config = dict(
    d_model=320,
    n_head=8,
    n_kv_head=8,
    positions='learned',
    parallel_block=False,
    init='normal',
    init_std_qkv=0.025,
    init_std_up=0.025,
    grad_clip=1.0,
    schedule='cos',
    steps=3983,
)
Each number is 500 + 40 x the weight over the matrix's rms, rounded and kept within 0 to 999. Layers, rows and columns count from 0. Numbers have three digits each.

# down: layer 5 MLP down (transposed), 1920x320, rms 0.101, rows 371-470, columns 0-63
# up: layer 5 MLP up, 1920x320, rms 0.102, rows 372-471, columns 0-63
down371:467430499506491509510560469534540547488534474548508542517531501543495548465446511589411555497511476474545429495518484561442492486565520460503534435526504460634558500601482555528465468533522465
up372:543572494482447506471449483474500497503472407543557455493593473520530526486555512535482540456543575533494509464528557457513507524488508467550513447470524498577422501503488511455479510518484486
down372:550534466465492487516503508545559540495427508548448482438527504583523488513515482506572495537475467487453533499498521525487435502540541457537496491477498475475500450420562518438445480507531506
up373:448473422508437516408517517493479496549536547520525549495535596583514564554505476481439416453457495475534547508564521411514473451553567538532461449546531468472496499484474485521552468481439496
down373:487464494453509439422509487492461503482487563477532481469469523515502449568467563492484530470512464442423485466502499532518518513540521447533473596494572484487509500513483519485491512551462574
up374:539434441521447491506438511522583564475586495508465504539469533468427533511461572518444493485547454435480534458497516509492466490496491516514482504544496535499478529474539522470526525556468526
down374:479499421533480438464487507484563485455481472485467517550525483504541492491595526558371470565503440550493573497460506526474503524501456569491566561608463580447452497484481510461484468487507513
up375:534492452547419527560515449479468568591531554412482471492497491559488584485519513469527486490505520497510480546445516551513513527485498517475479516540512449512536496488506486583519512527510459
down375:595545496491464611509422533542480507506504517520498463562481469489497412514493547452508513446441501455520432451597570481476507515555419483482520488480457474469510510472450527589462458519470460
up376:480450492550445540476470607547455531504525494376478494566477504574571503494481486514524489510530460501508524510538533477466457544536558448511533527484482573507505564442432589502567485530477511
down376:474518540475465462542479477477481483499458486516493537495506523476488529520490521473500526480492579521487455443459449507491543489493460526532465498477536540481503454510476544465470455516526461
up377:519510530396520482512487504539455481479526486490411455474482474448513506543522506492491475533529432534561541505417527437489504536483420524543451553518521490503451498484515492532582483478569485
down377:462506561621520578523444511489443546451565504487550422593415503516496500532496483511539510541421456526418590494430507517466485409456457473497462511504505509495509548403505544498519508600555476
up378:481525517515520440505481469556492488473575503506496566521415535473561533437454499567425487494439450499502490562552467498481528524512479452500499453482546503483477459540504547526523493442500518
down378:500461511474491508462500555538487488418502469548512497548491521520512544534494432442498468555500521517493428497523574486429527454458532475550482519596496535553522466460466460427455569419442534
up379:449491475468512462552548467419550470536508455541614501533449493473585446490515501495442481475426547530493501486544552482537430517460544440483488533553439539492491550499511523603525455497508488
down379:555496463528477489489529546485523512436503477540486498540562546570526504540480532518515457523496476559494479512491534564473556559456496458457562505512469530537456453563486537513463473534446508
up380:529513505455475427475480489491447591482447547524563440500381451445499503505474504434506564523411519510510446524513521514572472578497465576575501516489487388528491526536432450505493466498496489
down380:489475502490511397478426613480527467485467414550453480546499493443473556524381535477539521518471522481535521552479500465513454582461580555471461519511514481488480514490517501428533498555471474
up381:476531495520561407462586536507472538465503493464513498473497569496487499498545569533543472606558509510498534448528486538454499526528524539529468493489479486471463477445601503474536494471482492
down381:474522409497599551464536469514478515530464469556524496492529454568460525465514511520550540568479576513554507514449509490511547518441455450434491441508523471508419483505488451584512472493458471
up382:558522409513563496467502511531581474386536515528517518515505510492426451505484519520544496501518464516537514436535467461505547484449496466460503510463534600480545475455533420522405562537446511
down382:509476509564555545465452512639536500461512504523474449506432579512558465501478420546517530480441504480442514454549480512563463509498556430520538493452511539484430569528568592562480530480524496
up383:578519493515525483532531473515531506470476479536441491506501487506507537535523499505479456579498482464492454496530513413514546541452492514586503547509540529494543472500493460530499473460498498
down383:462452451509511532512492546384532541531503529450437534440523458447560484529461433473515526540549558469502489460532507484530590441514531559503563541477548500478564530558502480512509506450521555
up384:579494502561549541510482508528486497436480537506460574460463519585544515588493511591414447452537442515488591444458490517481423485491536494426433559462490539509488367551499482456470517536511484
down384:465513448501504577521517541526412441550536439534545485452448518475485507458512451502454505400510405538493507474551514491563478493451503507538534536474491512479479449520429573474541489560564554
up385:565463513447556516480481486498531490481517444497481541525471470561567509496539516563487442538487459422498467522438507591445557545491526505530449515490480546551473538481551520607558522477478429
down385:497515430546491493535453518445511501471547510470510498426543452557513445507481487447500443468426572534470542492485636517505470556562534533545519495490464418454574453503518419494519526476523532
up386:593525529527467424507425450512519506431503524481513511508533525587527533499561549566533524498525502434553508438531540445493505496485550464466462457498503503488494488441437543522473473506531473
down386:500489569577493502435498474483440524485495566503530512548554538487382456532542537521531523512561466535575553534594475531525546474506529475517547542463512462509486523462474521485593498443496515
up387:490523456450532466468501556478525474505498526479530485514480534502474461482510501570510393554462436532461544476534534535414452533554496496553509503430447471472489462525552451535398508491496446
down387:522517546549441487521517516501500515478481477526485562480470507491501499496448551535454434519539416501496528477487522539513508500523509525543478515529559458440523505483517493399502519485515498
up388:536509367521484467474515514555544606527445538444434484543441453429531512524486442477395500503544516491433509451518407559541477469460571475508481481509502542374487447492569528655407516500476484
down388:476575435522495503519463410506422471541435544511484493489431434581545467595548485476463453431437519460500593516569456488534519480437581529508541509529610518493507447581509515577439487515487397
up389:538461496467537518472600500498531562467590511505460580552471533445480446468541541485473532418489459440492574470498483487425513443443544491454457510517420536506454491530508485517546488489507488
down389:597537516567468521419500443553581515625499500422489573520429460492534524476419449503497479472554581490518465461504516465485474444465437480486489494542537670515544496493509413449477528473469533
up390:455534521561557451421532506447467499524412503486503477517528456587446512461455558520475477559481486555412509462468545547531454477469501566501535491440489481488420539532522441462454451452504495
down390:495531479483496537493481498445546492486511560466471536447492505480530520534528528446474465561450466548469599519433437532518483436496484494509533469463522466446427484512525528503498486528501564
up391:484469478509521555453461507466507515525593464453475528443433524500519474518446466480475460477516623475538519543496530454499521460602537540528438521505569384499470494476452532390487446463521505
down391:532550462499465454447531519450546496547469452495508552487460505523453527462520512500496511500496534431474484527460510539466486505482539509542484439501458488530541590482523488512489495505489488
up392:423504517507550650465480478517525579507440588573497505499462582471529515510528523537536589498480434486495486490507476435469539510532559442567530508438494581451494461522502474586441484426442535
down392:431535435536498465491503522493494443543464530477460499477464504476503407494452529535482535471452447480555524521521426507462530531444513434484526504455524538493504503541462467449465524509523520
up393:507433513530457551471477488552505525513483516493557545553611461518483485456547542451490508464486517495511510516516475474443448559488526463486541492564466488435473502555541564475453448481484449
down393:511519552480478506500486499492499524488503418491514468499544536441561469498440512467526493500506527483471405521556510449443532484492504503527487478501421482503545485464497558505505554533478473
up394:464465575522546514545545486464477544484538553424465477467465428518501527532520538453540527478545460505501505520532531513539531450462558446476486500422493494487541540553515492532557568481492534
down394:445544535564474541472496552490476454470552471421450499497468525527477359599498527509486500436529557616496463516508493468519447464530574507444526506528518465479602456507504540468500613440533513
up395:504507454523541585506480519488503539503552454520515579404550497431545533450503490495561450483515496508605477455427464477428482539536523517491477497537535525353464488547484533458509509516510467
down395:568508465577455523534426446512540492482523509487452532486522479496512556490482490444507530513442526491587471539523544504438540481511555533470521403540484486456468572526477517462513540545552474
up396:525371469431486504504511483519548513486575534522505490467534485513561484501466491487515494564444552506507493444517515501423464481495583472512563504502572557538478497518524496549467456458512526
down396:475489507448507507493498565534494505475458502499519513499526545501463517476566481498517473547518547503450546515508535471505443496596460560568459460541536499564559482489527493497512525523504492
up397:495541509527453537527583515540450479521506521528461485440459518427573470544506479479499519522490527499398453498464523511480391482514515459431461548374533478491483536504586473539529543519529559
down397:478578481474486520433489462474486475443506461463516524513542468522514507532579521439588562486535424522544529526493494544467566542444525533453520503510480500571530464581517591501507520489523429
up398:515450518467495520450531580516559467539512511568566427508479501507491531523502410455519490533461565583456539519550570502495538484437502516509446504510476514547509482390445505539535460543565468
down398:475553474505454484486444543450482496492513491565450530444569521488476542495487509484546511466486496444461489469476426508491539431522514503462525468489570527479560532513435518541439474410507512
up399:487506507501558493512537488597460490537532588499572485496396540502512401571543526553491511409600456488475561440495592499580547504526467499491461492506538520456475422490505506566459557489551485
down399:474548449458471584525488506473432516541546503468451498497501545486433490506486485463456528481504506572524382556467438399497526506495565538463513501580470487565523515578533482488472545395527502
up400:533498477503510527474554508502543548516497476530576551434483486533523466522481433492558502518472480507501512504532511545542471520495500483457505588482515561540484468539475509570531466472570482
down400:479489468509528511511506450471498501501483448566457512565462547462527505517474494482524569513455485479561454526503495499519479457551579484446456538489525463452461506529511448556463513477552482
up401:477558525510537487563494451483491513453489488478501509490543497469423579521456504478561507502551522508592474477542492514491445524532481525551478512518529478419518519555478519526411485457536517
down401:473484488458544573467515462406531545530497489495475510433442536449510502478537485503480485529513468501452471389526504440531428522548530475465527492522478389575425471453542512433561487490455450
up402:497411471492503530490521469532525517496478476447500536486513503471531502465555509535535446488448533544441545444481519596513478517511446467546543428483480520478545499547540616527543464475447533
down402:408456456518534560479525489550469533434444511503462440520575530533506572466407468468547515521481520496469426474429550472465509437547541512486460494526467479510470528480523451565475583539551494
up403:469491479494565449455524456529586488527507488471524495495482548420501508501450506517486523445466525469499496506446583425418502523499544494478455531564494555498510514501490481530512524472489495
down403:448507492527543514394514492524548523424530539539469525473484440460518461458517544501432482466551451537431463552448424501487467478571468485568484498478541488490497535537570498481487535442549463
up404:483485501492464557553532523530541480529457544522463459494567521540480463538457513518496509429475465553539471463460526518516473434563512519484464488457523511509505493558539535541469559487470529
down404:554445490485501482500445498497464516465479507580485461489531449564493550491517496455483460556489540482508529525508479482569440576499562431498558557494576505510436472475516537492501426457520514
up405:450525534489483496462520552419568427503534528476466510486516503573516534494506496582388509517494492502581617570512542507505502547529427506504469461441473558505487527546563558541530481588497503
down405:550481543482551524540510516515440521485502548442451518448439494536525518451583526495432460483533502456466484503486496451526528444507519530460535510453542522495477584517539484460515494461516508
up406:538487421498471438586518506406484486526490550502569508525479540473428501415405531511457503509543480471560520503565509498513461476533400497503505471511542502477541478560543556526501524502462507
down406:479431570521607527588492486543528523435524436474481499474549523497507423503600484471583440497480575523479554458514535435557528550549461501456495547537502552485437419497508484472463498561423470
up407:476580470504502508460471449530600578471488479533420529483495448532470525505513521468485504551451523531500443472450571451450484566545502516476556494521575483449552575567485507548543468480395462
down407:537481540504590481569544446500522505496491438578499483435494547455506458493462472502475457492549511492549497498491498474478536484493541588477484481518529453471493498507507472451474472513552496
up408:487420551530562501468519502445528528506473527530445456545540498458492584472530470450514516470382458441441526435492484498502499517478500521463446468554462476450456450486520498506504450493488467
down408:523500502466470540426434466573442541519456543488526512511464490515482503496498436539471542482476495468507540529477490506535488546528494542495504516453565516518529449506481470513457452532528414
up409:551541463442507510505527556533542474480485521467460539514500479513461467439505535506483502587558485453495518505478528502462515510535511442430526452500591460504541548478518533513447557549539515
down409:500487530506508569497434555555472452489486525471491538445559507587507523532472520468504516468489447491507536537575500521454511438447518455477552479473535477505544532540481493388490452534501510
up410:494473488430577546494518525531511508434435516456501505491464489514552388495498526462439539542496569487512531450493531475478466482506459447470534499427488563489543564502455506529496460551501451
down410:485508444507550538500492457548477524523470497534508522486509535547502611510490466492506456469438455535530513641412518476461547454462486509462479487477458500579514512467402497459618396521403530
up411:492489449470496474495464509483436502499470557517540418532485516541514491501494451509560586550584481407515511567516522522526479502563518506502487438480474510413558471558515504441510484563516463
down411:589443499471546498458519483530476559468426469501473489523517501555433470487482510519471530527434503547526556547491490475502496536489479545505507467560503484442509469500526537479444470495517537
up412:460479537526525535536440461421612521498508489498475536525485518457600511472512516571487523495514508511541468571512491482402500513501489529423550481458519580583503516473523576490491490540534515
down412:471508485500507533595525559530550538503445433505471496562505546473491564417484451426526469494469444516551524555542486489514544505498454536520465480565495554498405478518542428517536523463492480
up413:422478512488467512487503506598466471535499457524511501495465476458545478516520535503562503486544478489410488486530525528474526478473495436440480470557519534516536517513388543469567526466513566
down413:508546429513520484517485511582511524466516491483579450487492523512437488534553519513477449514461575496603488462482495498474471512467466528540494470482569547504457488502501477484491429510456502
up414:556468527510556463470557537501386547523517510410535539525475468506537548531479562589478507540534485473512480468576487459525535489513475553527450524465502458459504452502451523462517412556515463
down414:419469487486501553481565505509487517504600446523501470497486571451520460507458513436602417487548529481560497447495489489503542516515513543527516425573515493509524543508561517474523498585449561
up415:504447417565498451488451465521379505478435585430458465438520516563553560492516479524406501502513485449467502551533536511490540473540497489451479511505428488410501516586491548506499576431521513
down415:466490512570548541470520472473559480483536505489478491476653511510502519375496522561439485503524470558499539382451510447468425488493477593465481477522535548455555456468529587513450468496561482
up416:495533471527524482498438520468498472584509535517498531508553505474442497471481440466451458479450476508518515483513532528429513450509505450576497468384501441463523427504508547515488518532445505
down416:519448508545406471495523502479553508484545468528449523499457516411515544495488537499530553501476502447515519478464483473588486545431492451440588443476519496539413526497479505478526571472508492
up417:406508463475472538457458419550488449447490503549445588523558495577460572529436553524483458521512499487494454523514477438507519529412567469561421505471518545449508538490432484468482483550429451
down417:428498526539522533464517499633475459422516499492481495450487556502544467497518471410536497524554498536580529500447491497513478483497450474487421471529501578467507526495603491481469487529479494
up418:461485503523507420464463508534454503537489489479451569512487489412500534455538496513429425489544444480476542476471481482524445515464472522404482472475459527494553523532500550496494507448483505
down418:539539466486502575527534430516481536547423497532481518505530560538490512481480526503473440542486496486513520495524513512514520543472472554512547485559526491497533477491542518523483532493520556
up419:492473506467548514482508425488523521491559526486431465523469484506450505447579535499519526536519502441491552471524525490513496470441476507529470538558510562450530523521540549526481485434547456
down419:523515495516451538501441494464559517424467406534505533509512490513501462430508445564509482504443530460463489546502423449487518564533587446506545548488572422558510531508433469396519478490500486
up420:564504491569497494470480577486390607532595515517490476495464494485577495525477486520512551514479494537543465474557504465509493504510505536472548527469446514517511494516451508529549538456511455
down420:461476589458487523474419530581531490533496486532516539526487507384538452471491531514564571521505572496531554520481452555502519489499566440533538453576531497477489488441510489468446509551449426
up421:506495525522495431459458519492541554547570510490466471534425478420495511496499525505560561504506524420545510484484505502579459527440506527502506521534516442559517491474526516535490555529570443
down421:552476512550537504498471541475504572491454466558502512456541420523478475467454450465480505485492526527616510476503477552548444523483490470523467496434490481488466523514554512460577545431521482
up422:499531448575446499509498465485511548547582478519496458468598481540445467508471501461474531545476448501483530503458559524440584479516498488450488474497532492472420552526508505456483547474538500
down422:462492448479465452479461493486543488518549480507513514481526492444561512511495528509511490548505510475476449477496490507457495458531499446453530502463515475522473500528518463522527539565471475
up423:568518457445449491462526518554501522491460494538486547485501594555494504530515486501464502520555413485497531486432518485434483480543458531503494503569558484536529473582573494524508493505497565
down423:606517530446436544480520572472471465523464507448535521507504479453517560431456522540483562533466517561495533562496435437479440494550518453531468564517442462544465501530524469565456485513564476
up424:473511531513491514482523462497525494440473521561562518465474551524498462492436533433486525496520464499528465524481454563477581535529536520513486493518518466474570455533434497592548508461537455
down424:551501529510505501485487544534482457522478432443497557473519451527543528508569566510614461522506520554483487425449533477434438490472467460467507479508481478502496500519522520455504438506452560
up425:491510484552564507476572502537442485457548500569517560489528491529562587440433497512559485518483458422446493492526477455515508527527519475562490520435454559503482502529430480421564527471514432
down425:518467436468543521471531439490493458536501489469426522454514438530517447524486471485514508511471499496547423464478474493535487527442505520505507558468475483522459548518475515482515519426518499
up426:532567623494573542492534515553529514456564490518465525482495465540599475492428439488504575502556543449606575486457488476510547503484498489550529616557546588565508541412433503484638482512532519
down426:510550593507513495417499467566509523458459470529473522464520552473523524522522475427434488544475515491536443568517464541544533505509522507500509457504525421629562572479466543524576589458495554
up427:505496451481454518436438557523461473462496454551434532534489463525466451557516586446513530508462480419455526584512519557461501531557384515460461528531498537537495504551544490478533513522503418
down427:518520456531473480530506460545468496540469557441572502523511475517513498481497426498513485436438592487488508514499491453548477457473450483514540478437486504521458566525452487538506517489481570
up428:500479495512480588524484447472492503516517460444458487460450534534485532531535524454542508463500471521531468491474536490492499527452484509445458484453491463485505493465526486485518547483503483
down428:515491510512547544538450484517528508499486561495432465412550464542537462503540437555505452482490531572537538478493499464522466478496510484503460472536517465496509411501535492453444473481481490
up429:504458505541497517467575514496554505501539490526454506532439437549427479470525445513549547498506484533474538464498510498451439537473474535416550571482573491511513493460500495501479448446456468
down429:465446504552517562557497511520484495558459588502513518498537508475518525533529549446533463502472518445405480467425570504515517519472561527550507455481560447546537533503561547488510508554551537
up430:481494481564529444554504546491466588489453463506478483455517483511489501606477500460532517513457512537502601454437543441502524508519528430492518477549481499434455432513423456489470499483498475
down430:503521518479455506476548477468468420497498515486520517500541599488541524502464503458532488506538485489485476496523516537508523437463489542516486414556449497434468498477555504549535508587486521
up431:526544510472515518558433452461509531527538510507487523508507507479477526447456478575422511508489493475519473525526521480542500478551485484437487577482503485493488497539441525508549517535519512
down431:491516566529485504495531456535500510508573478516547508559515593459502494544518534544482532561485522519467469465543497487484493461485486504506522512464504440500510507468491474556467555520494463
up432:485424483451453548572626450499533442558459507471504507485461542389517515468475515492491562424469458561553501464514506541564495546534519464449463543492481477539481465408450452517528467530538465
down432:451454495533518604581435512519494459526509550504466537501486445501551566486517470564489495513549542564536474541463556500487460523547475471557472540488514525502453497511455494439470508430487465
up433:444549591466500543453458568532499568540496546499523511546561522460517489530486525457479459564385549589607431470533551487516504432535536468469492587444520470442475495407539498560575527456410449
down433:497451492533505457564463449514526440480505513481559532525479539519489494441535511448541513478526465487480533512509485446488462492520461546561552451526497480558491502512463500453496455542521538
up434:548532515450569490536560587472520478467504456517466511511479491542440527552475492479502545551470543537477555475455514548505462534522469555455466489463538428488567445489525500534482515508498508
down434:492475484475532499515490497437449525504555481471523490533504521575504468555437488542510520500473524564546426407443573496477516594493526531507449491502470497496508455551516505540452473470537497
up435:485510535444491513513475456493539513469491499549458520442545506531575550499512478506474548538541520470535483513488534542521564492590519571548521450473491484526556445411451521518535509516514436
down435:468536491499636477544405528452501492492464455495479528524548512517457471477515458504539515457508488530482477520572451470494526496468563495542514523479483563545457568478486430465488433455505536
up436:510476492440444468536449541477557546476481554545490527491478537521533478481528494550464502486499467446498517545464474431454485480542531501465508522467467504535525513527539513562509510513486601
down436:418459541468490554535570469463548477513518469420485488447508531479503530540489542508545529563407473456493506445469526543489463557435521540516466478500450446427486548504530534504481509544452466
up437:414491508493561458477541535572526538478497526449499449472525509554456510478475561472520445509488513487496507493487487428470494521499466508382533513469433445545449509528520513477431404547449482
down437:492524455498577486523531548436459544528439480582450499507484424519549538519507513557453439526493542503503537446420545502521540586499511474474540535504485561436467517502496427611493453514525513
up438:512465449483466536530522595512517493486508573504517495545502497490508524524535453503459476374553450462523524495547540408491545497501472465516477448493501437534503437567567486511500511480540444
down438:530543467523448466544549553596498496488545450505510457559445475521492556517485529510522510479559463554547480444476542480466570530427464551504527521471580489504489454477453520561549446487512419
up439:495570530524539504492488521506500522512585503483553477497534529515547459513488522515530498478482437460509520431426494595487490535491486490515513515510518534435479521530500551479602474455476481
down439:575478479519537523506507452534461484530445487405544496527434523454460436511501459482542522504485492535528501524467531484479475493530476524499565469510480508524509497507500476468527513456499538
up440:526529544563552532484498464415449510509581527480466500461488478492525475478468556526469541522467440490463486567520533516455511506457485487419464511545527492528459427520434580505505404536531509
down440:494467569601409593563456519455553536434539492505458522545465471442493486568540456467457482486507561499446485484520515511504497505524513497534577446518578461472604480543525476534550494528533497
up441:463432483575556464468481426512485446454475418414549505440459463540546491460524608461530471573563494460494566552432481442504526555500490547455509535445531546557498477495529617455533547556593468
down441:464448459528454469526452537530475507433540463535526502521421540505551466501531547530453493482470511486453531498485508544511496529508502538469548452468452608423425432480503565517560511542555437
up442:586459535452511504495516500541511526507497506508540471505571423453529512522509472481490512526475519497485471477462496586515433496498483523478511547440493530515599501443591503481446441485526494
down442:527451467525523445411523458555454471531512554480451454498543479522547514529556472477549476446500549543587475439537474506459563529500470456551561493547463458488469480485476548472497582546458544
up443:490539546556544536506504430493553471537527433459552496483496476477509442493517521499496484443477512476466432442521505438499504518487428431506475436479497488472450512505494524510471468488468480
down443:512465492538545518519462427557499516470472459469522373566555555403549504478498508493505483513472486490448520416477484459433611499527533471503494411560420405548454458551481473485483474529485595
up444:505555484448478491500519418523427510492473520523544567457473496519514499559462533478447519486485527540477473546492504559532491524533566476511471466495551459503517438458478453556524453529515465
down444:557553533502509550528489489455470446507579540511495479473437506556497527497480485495512494514522506481484486508547523466544531484567439541468515511524478490524562503508495503485468520507508524
up445:522451471528560491464448517537524476522522514508420583478491489501473447487496508543511542477417507516423525455556547471561477492549458472494526466578434484516475444532444522587503451460491566
down445:426522531511492495453497472511498496508508530570460478448520562492506491484552566498467536471532479478512465503510457502449456460497468526559517489548538548562514530548526536533610513547511412
up446:543450499496498508540485502530483492532472538445538434507534482504551517492508482506560509494535446524462483494512482517555502547491504512476414511501543492461519450409596466549495527486450514
down446:503465523496496458479509537568492481478552531456390535536479527505495452459402521443457497545500549569504462373507511521468489485496486461516498489448495491457492438521508549508498509405506471
up447:506519489527511506509445460533463557543453571477480473573544425439478506540463492512491512497479479511512479514488499508456464569469530453545487482526404445487508497498521507559450503459449463
down447:447528441522478501468596505503471473571594504516475471512489467484492512512484521577519597434516518526465516537507510523537472520449455570523454483513461542496472531430482469444488477558537480
up448:490600493554462482518536535481478518468474452551506496487543495495535506445357439479518505521468468490487591489560490571494508540560477524460452519511525460525485488491469486528553508470543463
down448:513490533521455540437445482480455501476513440529598480557453498494591503462488594570568491515505488534497598512518615467486446438513526459470506470446611542472507492486471597484497466493557462
up449:487500481522512413486491523471518524494485513527484468453538499551534433602484524465454479494459467523520494456488546499432491495476527400430547452481470445526472532471598549527464530448518487
down449:546488542543478560495442454504462470529513471494561475519558470498468528510520500554476480538457550475557496574507524455440472537498521481543499452502476539492545509580507495449506477458435511
up450:485508501421531527513566484476500458517455495547514488475468492509529569559528508453523475426462505463583507521551509515501539542462461511530485556485535521551472462448497487490535586454529491
down450:495543499476529548521464451514505477489349530491472494532518452510467463580477422505570474469431546459504528476513496528505413443499473469492482561522419465540468489504534435544504557465571536
up451:462526475507501448497521547526568497416477399472504468534476499579520549483413489516520485465413535532520531557624519585505495479451531553537485518542514532531490462565554455562521456525482468
down451:444504516551549434436424494463461478458510497478489530501515497494508484461562493456513503505444541487524416499524506500498498523484512506478549575435554545470478524496521468535508510476584408
up452:547493533478546503552407460466585512533500509546470539439534503524584532487491468422602488487466472463493452509518557516503471482524484521559545498550496547516456464478504459519458526455470518
down452:509517479471513516482546524450441528421434547486539454474529423558494511532490462485492529475464480540495461558502455531502528518491516498496499503521465496482505529568513565544480503495465524
up453:564489406568498497490494478511528448535516455536560500449514445570516457542467449568454483603472491526484555571560468444427463514526551471448478464465430492596485497477487514483486481525467484
down453:457463543532525530573506537563458437512478524503523416508488506434573490602471460475539426552487496474517461540468519550541486460505521476454481602505458478544492458489465526403460532562526616
up454:417529531499460479596532476503495517462443524502474484458509545478489540484514455499518519500572541440529525519486460452479514444520480515539462478512486514537469456513486533577511514462556539
down454:485541462490469508526510505530493538554491451496507552495494448531473492453504588449518451522464586438545422473507485474479565493513533524470454512550438488496501535515475543436507449546526509
up455:568417459494479470543529513543481459483499496510433482530466513516492475515488506514491437430506436511529530549467535456488474447503580441543532471534487599484496540537615456491503422449539560
down455:518533510559570457456531397466494545503548539489586503518507489553427551569562477517477508550482477470416465531479383496526470434497474507491479518495437505556519506477514505497451578527483467
up456:509480526452498525496480490435513490449501501494575567515540464502528415546470487434534540476517534432559454507494489560487457462537508524433545501498561500541491483491452546491517533505473492
down456:538543497528444528473461549488560505555481464515432454534485511510476596443481484513516510478490483484453484504510467517462472490491534486499414527432494542512484501558493537491503514551515528
up457:489487509484498443559527552450494522555531500395462505441494496402576532560512504545484471515497488501532534526520541538528562570510436463465473471487521509500466457431529420551460523575517477
down457:448497504417531493498557477475512494486371456496471538537463483479499534480517507529552529453452487544539504480493485515455442482505524399456481615540475439420469561510506491548572506531544591
up458:501381523451444537497540511516511496521528439476554481441523499458501554466437404529435542504481468525495508473500454526495548528541556511581520551589479482543575479529467412468496505469556597
down458:540495534502528478514493536445482432527482525468486474453512462551484485489525500449504437504503560471525471531488533542494539550564441489447492497551513519444495485535569503451500558478542511
up459:445479455472538478552572501528463470489444567476492539539479376546577494481539524480484487486472494462504416440524446512537493519488532464522477550439499505466501492491538452478429523566401493
down459:497454488545472561562467449562471507503517564413530425555596440483498482515450503546396471474486510452518505433574533544490487406552575499501519476511485491433497435529570452574462505474498484
up460:520486445487524424445481517512482535462581528503441562504511533544510505496573581535463496450551450495506517562542573504459523467438519467550455469494499573471532503483508519551535455460492510
down460:451468453535467526552542482487542469441492519514467504503534484407460554538509499557453540400402494447431543501553534483520464459516500521503551566496486518541515536526422468483407403490550482
up461:483502509536491465446476551575505492554573545489491397614484428474522508500584542530457515529535485547463531498480543565475489542482574588465476506447467504572543524519527490496451467540560554
down461:416539490454478506518538494490516530434512457564487478453534563458508461534456500481489551476518566440504524499525460482543462459477454460508540475568517503431460524520489494524580549506487503
up462:487527538568504503509473416474541545511509486497555518506582484485510487522479537519505526476507474495485514555537473510431453503540490535519468589525407498591470494510531530504477482432540444
down462:485466491474421476447502377587497518480439463499516561565479534437458504462482587477504472476496535505449483460467504561576560503500541486506517489521518462474456452507475503435501478476500526
up463:547490520553454488499497522486526489559551513521531517481462501529514468472405509494487505450478479512495487523564423480511488552469486492562541464527514537433460483544490530478458448485520480
down463:490474457540480513510507539495393562491569545386426532546565534504484497475455528485374585547455487572528453523522514487524496518564522558534515564489462506487402573475491470477492445540411524
up464:473430502488504505552522566561521463503534509420505550465529492493513486477474465571498478558486513551538518424419482503425536468569544469523506506478489444435495486488561522518605599492452491
down464:500523510478549521567505497537533476463519495479519460474506499474495547528508478487539523458466436505465482584480485492523519452497491459449534499452469518466557517462431502469517517470566503
up465:465561513467546494472498554501513452552548491548496516430518504552560528551509524570484476567547539488564470476430491520485554524549465409586476450513512443474520478569400489556516530540472520
down465:450507477456549500485532527479483498502527456587557506550521479507505520520546487479558516434556410427471548549492483448531537533440574463457443509504457524451448517503482465480552465446511549
up466:502444535482526506476485469520517432459567497405472506454512494539508511516456491530458494496444467522475573521466503463425511513488451464507405489512502578428443492479558511476498488483446552
down466:447521537504535464552560454555509458400526479485517554496534505522482480528505462447456509525517485564456535458535506491464517579508483529460482520503550473496534514501450526527568502522442466
up467:446513489523476557516526498483505491452525603462544445433502537497512507470582511492489498510499514477483495510547550471531463477515541578518477557512473449480559406450513450422511462493527491
down467:541472500469481487424422537483497485587508479564499562529477491547448501559376490522492503520496472489531505426541485544472493434501500495475530505453516494462503508521491518522493457490453517
up468:470521478497532495543467504553545548530474522560506518520565529509526579491487488488487522490552514479482548526592490478473546505482513493530467467554579534510461422485446482471518521468466481
down468:544504527512467545443494445531501512431490500550502526557547512513519454459510483477567500505543518498520477467547522470516523467496416475487547411510527523509449502448485575524503494534542540
up469:515508444506531492507552513500540468513541495529514490530535527479494524493498497477500500505478452522570542503475541526433468506510527501485519444450509497517509463517520527513507484545455518
down469:515444520417450475468468496468509478499385526503491489461452482507492543492474511532540489451491532466502483443520490512538480554533506518482489507506455462540526559441481550515469559493557535
up470:489494528536475536500494478422537570499498573512473484541519510482541501448534539523462511494494469464506502532493485589477507487566509537526498535439508462490468518438491514466453515482571485
down470:536500533529506469518485528488541495479492458496440479452471509611541497522464438493538529579488552583402465505516500428494553472478493512479457508514503537477495457470440468603513497560470566
up471:518514457567464547465499533499477429507490496453517525447505483488529525540482505507521467471548498478532537478436519570527451564452540474559442473497529494467425485530523464472501480529476528